config.yaml
n_layer: 12
d_model: 384
n_head: 12
n_kv_head: 12
head_dim: 32
d_mlp: 1536
vocab_size: 2048
activation: "gelu"
norm: "layernorm"
norm_place: "pre"
norm_eps: 1e-05
positions: "learned"
qk_norm: false
attn_scale: 0.177
bias: "all"
tie_embeddings: true
parallel_block: false
init: "normal"
init_std_qkv: 0.0325
init_std_o: 0.0
init_std_up: 0.0325
init_std_down: 0.0
optimizer: "soap_variant"
lr: 0.00432
lr_mult_up: 1.31
beta1: 0.95
beta2: 0.98
lr_head: 0.00515
grad_clip: 0.5
warmup_steps: 200
schedule: "wsd"
decay_fraction: 0.48
decay_shape: "linear"
final_lr_fraction: 0.1
batch_tokens: 131072
seq_len: 2048
doc_mask: true
train_tokens: 556500000
steps: 4246
dataset: "wikipedia_en"
Each number is 128 + 24 x the weight over the matrix's rms, rounded and kept within 0 to 255. Layers, rows and columns count from 0. Numbers have three digits each.

# down: layer 2 MLP down (transposed), 1536x384, rms 0.143, rows 909-1037, columns 240-287
# up: layer 2 MLP up, 1536x384, rms 0.209, rows 910-1037, columns 240-287
down909:108084119089139146110115119158164143148143158136134162132111173118134118157167138126151138109122145119113082136119130143132126127111116195153171
up910:150164114146116118156130085131115107113099130179133123099114146176143110141121122125112104120117158153111130121112130138126084129093159110130143
down910:124138098141139121113122086135080129099099101171130130118114124140142095095115122114141106111113164146118130122124117114153127124106146123132121
up911:136121108152094092095146130207140156112107107130153144125142124133143164104155091132113077087158122133201148126098140161133113149128128061121117
down911:101145124135135129111119162145134118139128105092132194135137144109156137109170106149088096122164121158141114133124144146130138128111126141119099
up912:102171134141126132106167102101105108111128139152138111142128136102128155120130142162053117132165155172097179149116126118123119162157125138149130
down912:129148129111134124119118120111152107155132130195114093104105112119162120135133140170128127117169144125150149122130134122119127134143149145111109
up913:126166097117180142122112076135109145134124094152123097113118113158082139118115125092123116119126143134115137113132149137143125140165145129075144
down913:139146129138154112158130111124103114093112105127120103122121148122118127109092115116134116123101156144106115146167160131107133126141139135090097
up914:154137116144195119118182112111104116130103170143158153132138175126136155104124117125103139137144175136157152124126107078151081124108115161111166
down914:156154143140137131132149148126143126162103096164149131151111146107140147123136115110101162131153181103147162134136110085106127103104165133142141
up915:132125156103154123127086124110128118106086142136146105121148144127134122186098135117134132119147118131138086126109131139125132110108161129128094
down915:124122127085160130139131120144136125101139124147167071139121123108115124164073150150112134145095111119103103106108123128158127102124179152081079
up916:138113107037086161113099111125170163090169136106138086178132141148097090143142148121086140117137116119127157144086141121089139132179115114127105
down916:096147111136124123108144095112151124203123155138103139150116166127113111144117158151139179106138146124173155144134135125120151125176116099142137
up917:104125131110132142155126146114132109146126109152134114149142102155152135115161087117123088137126115139123124150133166137167106116122111137108127
down917:150149099129152103134127094112111103089159106111129091081142117155125130084117154142169175114126137137122166146109133114140141139132119113157116
up918:128138132131128110127132142127126151123132113116100122083142098130132100091129131145147107141101136134106103143111125110121160092142144119122106
down918:151127134130118163093148119111157138129099081135121122139144114141085123106157138138119099148103140119098117156127139088077133091134127083113088
up919:141185108092114194145088158170103105124121151103123148136143172112072111097128136179107104159139130177155080114114159188123136099135211135112148
down919:146169096126114090175110112154130117176137153093123163159162155121130130109119117164160158121108126149181072105142106186148127160143191146141112
up920:150118167155126145099146121118127127095118156109105123126114144120125142118156121151174146134112131133152172128123144131132053110153126100129160
down920:174085120130142132137140135155137111106137164160137144131108114131087126118148112147128131136141104118134158131128108114099133117170127102150146
up921:140090073142090096115140164150147165170100178122156122119142139175087154131138163150131078125147113114149125134133166105116108155079111072185114
down921:160107114127120118122149150148154102134120157107129122134173156125094144156128151148082076135141098148138131157137139112141141082076132107176077
up922:127125130158141088121150160124097118146152084133110105149107142124115120095142155138153094106106133136129123130136123118109144127130105109155112
down922:147113116115097098132140142130116130144158102146087113127108141124105130121110160104167120122119114129123120121129092111102121175139115115180118
up923:126168127130092158092140114105164166068169161109069096109174150142143146132093068116154105098124131093136108090129094120113110140101087137138114
down923:090105113113089131081107137143185165143145128200129080148113115148179098140102172140127153121115130147074142105160110118108095127163122123145171
up924:101131150130118145124123068145123097114130144134112146128108087131143148100147130126153124139122090110165146099132149145137109113140178130129144
down924:134141152116157130151123134109093110158147107111113153126132114120129125113162156142121116111121117127167137129134131135131092166136201136092160
up925:118119152152134140106140171129124136165122129100114138141117170087125108113105139089097123122155163128124140124157095132104111098133133104125110
down925:089122116096133093147126102140157148129106130141120126113104117106120105121110099078111134107172125149119150088111117126087148084157152131184127
up926:116159133130124152138150118102129086108134118124162144157140110130086159108132108098127167088139125135119113120166111114099159111098125107161112
down926:117164165099130154130137163119127090097135096134111140164097134153100100132138115126117134082101143109126107112135133136129123155123139116092110
up927:117153158124103149117109149149091119180122147107105124142098126107103127150155150166166147100147113151171142159113134100115111154131080122152148
down927:128115126096095111107133118105074099118121113141117094138079133125141169120124150116157110098149124142160135138114134133125089156114096092156154
up928:182134140123131173126115151190149130130106112128153147109126134130086095109138138136133162131102145116097127129090098158180167170139100127136116
down928:160179157132113120141121126131114133143118168100127130120161119121128113119125108167133128091136121119089102129133111138102149157132125138125122
up929:145154122101098167105103158112119089088134138127084109110139133133099151128098132150158152090103114143108116101130112131149120118133106151167117
down929:138124115125120100138145140134164111133128117103143134117101109176113093145150141137117162136138159095124115128101140108130149128137169124105105
up930:116139136087106136153145092163123180105166120151102113115118136107112133129182171129093127110174115145102130135146137134140097086098130128151138
down930:084119159146140156138084115125140097138144128154173109132120116088136154091136153103125108109154137171111121157114114146152129157136153079132187
up931:129136112161124126139148109183098174112118144096067102087142168147112182124101185105115134138171120111093110140147117128082140113133182123122177
down931:142156101163122102143153117133112157138150128096112109131134125135161141119124174160109128149148112116126116114139122082101182146109159133127111
up932:150122148149183097102120131144160113148114137118134142149148103137156132102112160073104122125162168117143118126113129128118096105165116170139155
down932:176148101096124091093073160138173140162161115115141115170112097104100144091119121115125136127168157143140130157153111108112136144192085136126103
up933:176131096133139165127108145172132106115139159142081118142157172138146122137150071153160114147126118122119123127128149130139106136150123139083106
down933:127118136124136125161119177163169133126161126147108108139164138150181131122178148121092144180105143121176122074152153159091119100124133123126141
up934:142185135111116112115186118142173135129158113114141169097139109148119141160103166114076104107135127136097150150098117097114095116076120144165112
down934:154163106133168105127134092153129135116156140142116145127148156133134152153116117109097147116124149071180101155117123108155127103105136141183110
up935:114141125096144115116115127180144150126134185126115105133099146137110128142141112127092159090140119115103120158114124116156055121113133127127120
down935:150148145139135125097140195121139154112132161168122129112139125110112107114154127124159173097117111085100088179138104098095128081133154098160104
up936:174137151158096150130125119125108073103169110119126113079131130148145090139116147124074117137134120126139172112095127187122118135141117111125145
down936:147128119105133146137118099114105114088145064131143079159150137165132120123146171106120088109152115113077113159092111120097153153095095100154147
up937:128102144127126150120110123122129142120113087146128124138147143116124148137174120142131127100136117121167138126096172092160130156112128143126138
down937:142099131086143130120166107133104125132142094164115147123142139157166114095107137138120118103130093117125113130104156117129131161128123140122116
up938:132138134141123094168107142104114096163130125092080162105112117144134120150079136082113154123143108113105118119161139115116154149145113127129171
down938:122111136168092114117117191111128144091143107096139105108095085152160140101163166138137131139095120094110096105142139121163141140146156133083116
up939:142113135127138132163092152171121105098147155130115092124122121090142139122113165125174104136150150129151120166137114135115183114133118122107111
down939:125155084136157093172112127142186105127136137097104070105128104101128098148115158170125104121142158139133109114134142125134133122130099081127139
up940:132111143107095134111111144116131123120146121119147128120111100147105122100161139118152135089132161152119112140098144078145147153161100120139129
down940:118133140125136096087098156111121128138132125113135108138112143154148137132153165123137158143122149112163155138116094190120118144131139119106117
up941:125123144088132159136132129146144118115131134131095161133146138131138157128158126096126122107163142135143149157113132118120126130138121153136134
down941:136142115113162153130128133098133183112132162103105100106130153104096159118123111130115131114131123103133151132148129110120130160126108155114121
up942:170157145169115121123174126072142109116084133140119123126109110192129082146084147097153144138166135143076096149090153129132130112077120114084164
down942:183149144149136102172127149114117147133115149130148139143143149176106103145065136157132128131166129149091124180112136149134128113116101160108140
up943:089176125144121132156125104154116127144094130123144119129081146130094112118121107141099173142153120112098150152142148140146101123128120137135144
down943:125144122157086166102113122114110129109112131140116076141116170118118122115154147100110109134161083121135144133149130122153108152122146146092083
up944:120141136121117090140157117076160129138131142101136138117120102175154128152135202132111147121140112097177107107122185125123153106132114124105156
down944:136098128109154149110136143117131122122149146134142089136161092155073122161140132150158088122172140109189156134150121124088167121111090095130130
up945:103095149165163122113146106097142127108088175122136144165107148113149104161095123140115132116121157115100127111153113125140127140127154147131127
down945:121128184127109144125142134157143108121081122142145113098130120160132115157117158113141135123141136120077118074115120136120106135162113142089140
up946:129137167140105195147140144147152109156119092134081180110142172126112119136160120145126092125169141087139150057054101140133138138133104083182109
down946:125141190093153096122122168133131111158147082121128154123101140119171154160159101130132127129187144158091124105063132087170115194104095102129116
up947:122084135145114171096145171148146124120106148111149153133141132158116164124110143133126110172130147100110103122166128179121135117099121117124129
down947:125132158124106128121152139110137149112118151103110149119160095129139134150153111106074124103145133149087122141151129169113123113129106114118132
up948:160100134150143111125178117114146105154096115127045126130124137157133168121133130129157108156132129148132086123100112163090207163124122148146128
down948:142108113139123110152186138130128100148129127104083141134096147118129168178119104108133112144071111131126121126112111154084211151095120164152130
up949:121141159114081129143153149154138127167119150155196112107088125118135121131142128153073133073119168144106138089122148131128154114112165075131127
down949:127150145151162162132100105135177125153145129119121120158091176130123130167112137127157115102139139220117163091126109120140099141096136152126116
up950:130142125150144110110141153113150113147144115116170110102165127111136105157135091128122142112077122123138135092165126129113136125140150123160122
down950:109126117097096108149124135112124149137117118126183115113149121110099092105116116147115132159111137117154173129132150111127149125135128105115140
up951:152108152149183122129109133105110075146126108110127131127115145074117124196126116129089109102129155136136128123114119117119113126138137126094155
down951:160154159104145148141085117077121104144113107135094154153102129109116107155158130123132101072123171126138129159128147118104127086146122120096069
up952:160130132140163165107128129098128145123147092136170133120109147112118122123132111144130111135127102101121128132081129145134127119141125119099108
down952:108135151125111108132132114141120083122152124117128139088146111153150119099117098113120120118126151162101092131134120114136131112111125109127151
up953:117130136116126091132131153111124116125137167135123166137185175127133126105127122135163116150133151158139136142114133087157166114161119150142116
down953:104113148113135152105141109109089135164124108140121167149126157166143142130144108110134163154104116153117099128121158136130128157091119144114131
up954:154114135144118148105138123096162135118115163135109116124100158129117155133145141131141109120173140145139093137136118127161110172125105138148140
down954:135093131123159077134107124124130100108131128133142141149151135123154141145104170123109112131142166178137127068146118160132105135120120137145126
up955:137129100123171117106180123135126142127141119091124102097156189137087114120158062143156105117044172135182144151133127058098135104127117131083150
down955:102120144130148095156130133138155129115172129132141118090134129140138118155204023183102117080062175129120098125115096105113151157105108173079160
up956:133108107124081118164101119093111129099123143156124112153169146097090125116122141108089121148107172113187084122082153125112127117113150155126126
down956:103103097097114101146125126133126122109113124096101139137142142117135111115144119125136129123136121102152099134130164138126079110125146155101120
up957:117155146144141150114137104117119071134154093177133106141144080142122161111097092120115103166067124125118155140131136145123114146137086163126139
down957:149082111153134089145065124110100099128140123146140125119172125144134137087132090129130154142123083110154134091134144082151099124120108153158148
up958:129128126120114135112122186107142095128116105125141093109136131180119141138152154163103125143146161111155111118120135104145139106096084136146114
down958:154169122134116121073097144144172102074140122121137115084154134143114110156145163185145133160137133147140126156110127137157110115111088086115116
up959:148155113147109151104164115130129105111153125132124123119113116119180138104149135126145092100107135127140100118099105124104113132107134153128128
down959:117125110133080156071148126119140089101162113110123136091083139100128142094169139154107103147097116162186153116136137144121102137167125149189120
up960:119111133112123141121115138117137142103079149145149145117154121133132098087127108173139151146087149107144117191127139119107140131093107114190039
down960:097134127128148141132148123133133152129140185152157143131171140083138124126133147138110107114107141153130143167107112112123163124126117125155125
up961:109129139160068141112169053100138087121094145130160143155123131158100177086100168128102160143082139097135139124056198136156077111144153110130135
down961:147106096135108110096176114109124122133115160109096118130125132078132116117098107155123126138073139160094173134150128140146109121109140138127090
up962:144084120121120140154141102113129115132127123133117130134138159128114131100134156100134123136118119147131149107119114126170139116125119143113138
down962:136088125109118135164111127131105116108155118114105126119143132104141116113125161133137143118087108136131150118125127127138107154140135143091138
up963:090148131098116111120119143119107108152139126145116100113122132115143129118160152132146156142153128147133136118111111125156089149136123127097130
down963:132103115120138121135145127098115140157129142125157133133117117081113149119111135098153140128140158121127063161096117119165071108084113159133075
up964:123127114141095170134153049123104135117150125128157128169158081118088111168082145080158159161147128094102123178105088148100096121110088175119133
down964:131103124142146161128220067105172166129119116111144117091121113118157126131098126025151160148125140103141160123162101158141154107158150177088137
up965:158113130149142160140103154136105166103130178141138100125126138086130138160171113124142113099119154089082120116132106128113135112088157108164086
down965:141122143139102138128117154123138092109145151094123116136138098102102096131134162101103191132123159082144103143131144106130177107128116131161121
up966:107105138124113114117094137111127106098130099112145122121087126159128158146107131104150107088173135123145130147136138125095118120108154153149150
down966:112145126146148115128112105092104083151189134127159105123092173165131122129146127128121206170124133163136103093128110113093100093143130076123113
up967:103135127122096125134115144109145103132133155122122113123107128125135127122119132144150137100125146100132137143113129118156119123139116112117155
down967:168142119153155137121131140121127109110119122127151130141131135177130123107130156164102125138111114132091121096116139126132105109111135183132162
up968:123145129086119134062100098131136099135086133129165142109133126179149159087142152105096121105165123122134142143108066104134115106156104086171159
down968:151151120066106128119099118136120145129128167175153118085125133146131184118166148104128110076140072115178140135109130118143093137141126134177130
up969:112141118152133150124127112149145112081120107145110123103125118137116121091116152113119113162132137117156126130086129140150136133098140108112137
down969:116114122143071145120148141123134109080141109120095123121121099154107140085107140136141086127141141056171133164077130156139120152085142119112112
up970:105133090133131163135129110144137155157156153068160151142158105114142099159094120111168150146154082129073083129077182125140117157071141167169119
down970:154142090182152115158170163150132161118140111112141108153141108104133116105092123097147136147098121100112097178117162084109177155087176155110127
up971:123127144118125129116109127089116143116126132116137106095117116128135140120126119131145162132102085100134139112137116117145135113146142130160157
down971:112118156129124126125124117110127132092129138133097121120137131130131138119094115113106144148097114133124109108137106101136116108115135127141134
up972:120175141117190132156141108128142096106143088137097126143108168132127167156115116088093160135108152117147128169118162123133126135159115119118102
down972:122117155161168156157103119144093132090098121141107145088120192145119108154114104101144141116123119129136135141145137116110155137132135144125083
up973:091139117098150116127159103137131090065084153107182106164153105108119145131123123123139073156130136151196141131100126121142127150131082119124134
down973:096172147114150094141149158095131101145113137102128074181174107153137097106072106086147105152155179127125125156093124117163096128119107091048145
up974:143136162115129126122144135126116137097112071164052058102120130106139124126118149115122165121083164082112111055141125119155097070139140120119121
down974:143095143083118144150118102138146105159129127106105106144149148116172109168119153138143136115095144152106120140069091128114106127111160133139101
up975:139105163145146137143165112126170139064054097143148138158121148139122172082161162122157114140117122167134095135160084143125134192157147130095118
down975:131084160126096136144156113083168137107085101136161151130100123159136151109153140108128123133156147138130116122179111121131111168166122167117156
up976:138163111127139121167138154138111082104126107124125131141142113138115122095157138092079121134130129130105176111089130131112127120144136125167095
down976:101148147100119138119126131112128073152150135130102086158142072097112132102119110135120142164139160140138157081085146119137158121131112117122121
up977:162198147096152093106139080112142149086154108150086116114112152114174128148138128132148147085078114122118084106153147117098121158128119149085090
down977:122156081120168072067130117119137169136133112182136150161108153114186061161144078112113139096139106090095137139128159110094138105154076133100124
up978:153153138122133123089140128128149099137106110121147161091153094108113123135108151133122137140137148094122137117138114121125097109117154111118130
down978:131110130099156132093077085138148117115137098121119124122120110172119118119112119125102135117128123121113109137149106135123121121105129142155120
up979:119121116067113157130123131119131139098137152118165169146155135170093133128171071142120121107096118141120122135108116172133110140117097164111140
down979:113159151073157141146176146104171080090160128116118111097111125127148096174141111126102137128153125165120114132113117172140096102101087144149134
up980:157136084188121089129126101019146048110130102108127129160149085086117114108123148130099121150105102116076145173119098159150123140094065114154122
down980:150091106146149153132118085044153074145117157117122147177146113113132113183133145158100133095082115163122152153141068086158155156103077119145146
up981:111095141121113145095161145196116089148139097126116144123136106113089200157099148177090127122081145116117152129139103152117175135163138133096119
down981:088137120161140119132078134174120102129136121122134158153154124118147144156123080161138114140114166086088122123154116148147108155143110132122116
up982:126136124128139137114138136120153166131165115102148161131146098137079114134139175165090139121115155159132081116077177096113087133116097096125143
down982:058135146120145122075120142163109129121085103093142097131101091082136107168111170176134124124111109132149118123161168126152036133161121114090110
up983:148118130121096139158124104095142077097086125150129138131139185084077118136157116140106151123130154126087139117106117179159134156158138116099112
down983:159151144091095093115132137115128109133113152149152111174112103118127122133134140148103154155127140154106106116104128171143118142144136145130106
up984:114136133140116172117139160111134037113130152124177146129104126154123116126148156121096108126100158114137125158093142126123118098081118129158138
down984:139130099093131123098098098135168089159124149162157134104102130134131132129127125132128137127087149105132130119110146127139142110082123116122117
up985:117153123156144159111122101134096103105157137117096022094108101095116124140114127091147118153143131131132134152123133131174130136114129175142175
down985:174161123137137156114104113140093142128131095109114110156090113090112101122119126145149143117106123127078131181138095107153129148121143186139150
up986:063118138090199115142119136167129145124137113101116124116106121119107125109117142135152113114153151080037086127103136107119108180113132178131088
down986:111120145131191150147100141117120119122132141113138133172108137088124122087183133175157131106179119100116094080121124141073137106104139124106120
up987:106154146119085153148154125132138118110133128185138148102129172128117121111112124084104152184104107132136119131135102115138127165090133135104116
down987:116137109108103146128129105143127119093130158140144194163132105121158131082136141117154147138139111165154092096101143142143116141110148152156087
up988:135108123116094156158126146087154089121100127138115185160160116158152116175142124123128123079129181152159161095126134111089092175097078109149113
down988:118094092131082132090109136104127079178137116169080161130110122121144110110121131117114146149124116111123125103116143086125100186127109143138136
up989:140093154106109138107138135160128107097135095141153126098120108135121155146109109124166140150130119168133055120084150159181113077124188111129102
down989:157098105140145152101117100123141114150116111078143127116200117137135091112100131111142143168135113121168112115147145109159107147140166133142167
up990:139118119139110113079093147050098163135123180166133155077119106087135147139111126058130156135101108099101109149147145134141157140152113153100173
down990:142149195169093073112140153106155102142158140174142133090130142074134139155127160093136136121112142089083138148179169099130143145142162153181154
up991:129101151100113157139133181103136108078103118066107072126157101069104122155092123144106126182132138063101122129159111130160098140082147127122128
down991:136077136096173161153145102150147116134175101142092146169176152105111114133097125125155162107154157106077105136123104132114099111153141123144109
up992:137173117104140114120121109116142133087139154124157126131152078122097111161176126152115120166106091122119150119152093127137131074111133118162048
down992:136145100124157076125106109149109093140130108115146128122093124096150114076143106156092106104108168117152132137153089122139142120118111167151129
up993:154114142152121111107089135141115109097131116102075155113109117087123124162125138145089089194103127128118168129127146157111115154092159145127110
down993:152150121145114135133104101141144097132117154070085157125140102120126113143108126140093135150124100127122131126134122149121144078140132137141144
up994:113121102185108170114156113159130148137180117137108103107151136132131131147135138109129115125116139160123111158105120127117095144141129143116160
down994:147149128158119096100140131116140131143163156149155174145123140136131152106109127144113118141110119108104105137180130132110144138134095167148102
up995:154130098118142149182149140084092159100132141070124114130097152146126172148159129143146143142143138103122146130116132120174159139104164142123148
down995:132135046077121145168153121107099151089143108115109131155129142132152162117135141173139141190134141153116117157094119119148156164104179118117123
up996:108119134155137138045120059150128123094104157128088111095163115152140122048135164109125087082102105167170072102156106177107093149109100101124110
down996:132101123126121131111106107114131107158144142099080111147174158116128117106134150115116080123111108165162116110190132194135102130129139200168106
up997:157152110111143107123162120105154135117150108160141070182151119116154134145177151151105147096107141117080137114111127096144108096155102145107101
down997:114103164130124122103120103147116117139152083132111085082129082159112150166175109095114128119081098118125116148137160131076099107189109073132124
up998:079143127140122148118143143164108142088105111111077130122095111147103097129126130134146127153103124159112126155124141142104123105112159121091131
down998:150136139131092106141082132144127112106121076091099166101115125077132159106101147151164103165155131161119053169122110082137144103164134115097107
up999:155093137151101103128126114091153130141139149060135141149120106115109104183101092143179099126146124151085144123137152104141132153183099146169093
down999:134130163128162125138135108149133135127130113130187128088136134127126138123120162144090122153124134101148139124152081107150128112136128106117123
up1000:152125127112164121083110144140115130132112085109078120129143139122154116133118107156164152165148123103132169140105161091093118120108138145092162
down1000:151148129084119127108074092171126098078161110139137163147127169123116070103076114152083170132115066153134129057079090103182109076093118111122194
up1001:115119143145156143130146123118127140140110138122130152114108128115106117108139124116116124144128128126149134129137146106144120131075142105140129
down1001:128095113163163160108081141109129151103112079149113083142142120123084107115115102133125107144106142109123133107116138138131132147101148106126136
up1002:134146118114103093170141137166159118105118139106112106110160138120112094096137108116136111145150087126115147060115113131179165141176128113142122
down1002:141147131149121154120138141123151142097086113095093077120152133121107130129083128103150094110137100131134132145126128093141147137140057136055106
up1003:065114163099107098119112126122125117119140165144140133122143135121120083148103146124150137119123129134139160118127170126142086155106136114103141
down1003:117146162095149120138112108111108124148130151129138149119120158112131118132147105136146122124126129138143150136155138140130088130122153134131161
up1004:126090120125158139177102121149118142162184137103161111117098109149125122140126177158113116132170142109121089190136134150149124157117167056124132
down1004:146082089112153169138152141142100136135216140167152138137093133122137147102147159140134121158158183106121098141126148148166129141082146084135165
up1005:138117117127153111133148110117138157101105119119115114100114127141133110135103104128085121109114135145156148119102144156094096147126108114126131
down1005:127141130113130134151189135141123168102114115114150130173112124147131137083157122143116143148144127154137153127125161141087120162138098097141147
up1006:134107134099121139105095136169164142120127121122103117097146159143114163078078126154107139145162167116098115131095082126156122101146162132124144
down1006:158124129121098143123136144191093161115161115162116190127129113137111136174079143167104128105134129153149092126112104114149097136167150122103141
up1007:138111106134121152122154120109131101128142140148118144112107079137128147106115113121159115113111130143121166121106132148128102129125127114159127
down1007:114142128154121098144115122090141108160136145134143141100140125155141097101160113131125124112128111124159132102166155097156101119135113140166090
up1008:112104127153122163111089129171125160107130139131128155131156096121121089124185165107105164118137129149162130088095108138102149128130147094126082
down1008:166146068146125119133114129126151128118143092119110133138108138130148104104198117079058161175107099137141118144119131115103171089139155167197135
up1009:098123174152134132083139156121139133114131125141168101131118133150112141114123127118120145141122094141113129100123126116149132107125104104101186
down1009:127152125131110115099115167128152147168126142132113115157121160139134145131121144120131136144116104118110162141123169113123141123146133161115112
up1010:136119159095108168102124124125109148089193137095129128146152119144116112118161201124139100121121128128115129114125163099100113099116114097090134
down1010:069123111131116183149129115169127157159101108162149186160122135123139137147142165138116140074124152131147153135120123139097105109104106100120106
up1011:155113134133111125141117148125107141138153154138131111106129143148084121094077090135134094155152109119133153139121132141133143087129095113092108
down1011:162097148129111115158143146107114138138125120126151084079122127113117112129138123094117115143173125092093150122100132148101105129100093133122132
up1012:187118127100078105112117110157118068075114134162144128152130103159185118138120145120109139121141160094205173194140146133147114149122181125130133
down1012:189101163139131110160120117163163115139109166199125139172129122137181099117126100099101134113123120146151156142161122117144153138147149151150102
up1013:151120098077136204106088179102157167142115109147154090131145152106145135162154138131122129108170089128143150174085115151133159128110110093103098
down1013:108147147125106114137139115140114143103097098149128128116115118112088130153123121191112084128121134176131131138137108182126121103096115166127158
up1014:125144135174094119117175161174126133133173173152143107068161127124145132163174143129140116155102140124134126142095077051060153190098110037137103
down1014:139144196163154128124120134159168164125138159143129117064140152142171099182199083120103138123126138152101086119135088097087149185101118132160144
up1015:158077136117122151122083139123129129132135114125128159178150118113156142139122152154109134117132159152057095148118121087145154114143162093136137
down1015:123135132111082155122145111150102139124115130141137139124150121126104123119124112142138140136088096130091124193146123067116181150136164126127105
up1016:133141129141141130119080160110129107128140122124145116123135131135110119110145130138124132154131102099140151144124101147107171111122145156124143
down1016:150113118163134136126110149130134112161101123144118153123094164144124130118134119146114155110154109118180148158141101123109118120155142117144148
up1017:102108122149139144145126149111123099118129113115123132136124164108123166139131122115122134099091158144158144105125142119118097128075149127143141
down1017:085108102150146153160101167126174109134116107107146116114150142116131144132147128085095125113143114144121143146168120118118117125126128112103090
up1018:134134116151092128133133120133106123139152142128148124175127115156106103128135139135111088132141158098120143120136124124128140136151117158129158
down1018:104110115133133136118140117137105120124104118139166132139108133098119113167157132136123127125121124138158109120097141117132139111153137140118134
up1019:152145120111117110148106133131127117128131135103104129100149123131098119126111123139080109112107136136090108091130120108137098135127127100126090
down1019:110129139131123117142125157128150154123131136110127138128143139104110127121158138118136101150144129129123152108153125133151119117150112077115126
up1020:128130149140142157122125116194119097100156158126111107111138108139151148098106162098102124151108119121100142111149143149116162139097145106119129
down1020:123125147172159119132103110140089118101130135080131125127160123124122118150142108112119101140127151093132160114116136148108109120111121115144123
up1021:212137149118124120098153139116110134118132138146155130118124119128085142132123089100118141132119093092152166075116139109079126160149080103176175
down1021:168132151167117116180155179142121150128147108124154138156155125134089144164118083111128121114114105105131163066101169109110079118126114120152132
up1022:136107147116142136128111122120124175149129128134160116119122106105124141141124121150115105174171130156131123160145120115153115155130102142107117
down1022:146117145132150123134121120122121159090105136155159108152137144133132174162126114148113107144122121137149107147133122149147118151102123134115100
up1023:125127157070130131141159132120104123110156117161136124141139112107098150169179116150097165125112141137110125137090132111138137164152097143121115
down1023:116143109096150115157134134138105096113161139129121155116132089134152123139120141138094154140082124151110109088121135132178117116084103101136141
up1024:151135140141125111101126157133134149114103126143121103120139129134111161115118141098132084125092137148110148134106124101132126130149112106128159
down1024:127140113158128120094106136120148124122147106104145137110148115094120149133123098134124118114118140136122120114140126088109138110147117066131132
up1025:180096157163138127122140133132126117148150116084137122121104150122111148172069133137150141129132078131181131136136142144146109144160128145087098
down1025:139155091094141122093135110112165153122111146112131096079147108110121136125145144151125112117117135113115125109097162109109137154133132114157135
up1026:109129157132138107117131161171142055135081059190101117127123157086132137072078142010083121138165174141106129142099111081130177066165136171169129
down1026:144143194174134122127173163169131081175154127160079164160152122098102140134145127081093129135157120153145128158154096099117119097113131209154108
up1027:125153116167126138121132109132137106130163131126138110115117152137135128120138138120117121133128107131142146126150141129160132127128143123145102
down1027:112122115102084110106143131112123099109146128126131129085128128139127126142114143138141112135133104113138145152139158140114136137139141118124066
up1028:130138123107118165146142125124111132167118112109132127127125125141133141093112144139094145134105141154135119079111164133117133132141151108180194
down1028:120113120114124119115113101113148095131178123091097093110098107111151125137147112117161161139094128142115120109118157151133127200133145131140101
up1029:142064136115126097125098149201102102152115160136125113149100089177132126116114170109120104128140141093133152119152128117138115106143163091150143
down1029:131125121117140119120161144124124117166130143150133097130164132071122148120168132154121085133122130116088123145146119119124107149157177129131101
up1030:080129110146124122115122138131114140121144091126106102157123152104128148135129121136104111107121100130141123078126096143111087185130171140105100
down1030:081106132149116094132112123098097141143131100129114103184132142140092149127143127160123097142146105137141177097105115124132123142151136179143125
up1031:145163103143159109148126141103137131164149156098128145135120101132096136124126150115124126105114127140135125136136152119127123136099115092153100
down1031:155127162161126107151136111107151145163173173127108155149115122136126141143104147094129137100099142131113138126131174156121123149132106118160151
up1032:164160147126135124093060135115132087157144134122115120103136095139111164144107128142101120131108106141149131170132076095144094074114088144128105
down1032:063127077138153136144111116152125148129158107154156136144128136128137117148109155170129108142155141070141176142151134106084097167168125116149108
up1033:153158095121142119103100134138124119153122131132104128092171118129120160086110125147091103165102111132121098123141095153132113145117108139098170
down1033:120133110136125135093100157098114142141124198137112119122108109113168151124111081130114101116107088098126097141164137094090130118159108160129121
up1034:112126145150100158113127133131108163104086117098114133102137126146094174114110082146107117117107155170091113144141190188109132139164128155145113
down1034:123107176106119093150122184122104097160132116117139098156118117163132138128121141115193112144159149139115125151104134192117126099103167113151125
up1035:181144172146119186122062058086116123166150095156124171129137123138094144145117159172181142113126110095135130166130112122177110135107165087161061
down1035:149142129118141131130085067112128119166149123136149161163191108158108100150141126149190156108156127144185144152139109142170122136134154111181095
up1036:125070158139148105117100135129117143110119130146071156106148112152120164120113099125143110130145122148123135092131122148114137127124196128109126
down1036:135095133154131160126157108086125113149096137098095089156158097126125126165114093129128100110130169121124122127143147111148171171110154121107098
up1037:138133129120137151114146159135137120112106135141106110161101112124093149117119086139128097106124136111131142151126118165094142122116155125136128
down1037:147136065132126145152157149139123167118129072144128112171127106114134152109114124120114090088106107152111132120128114111127098115166103157106101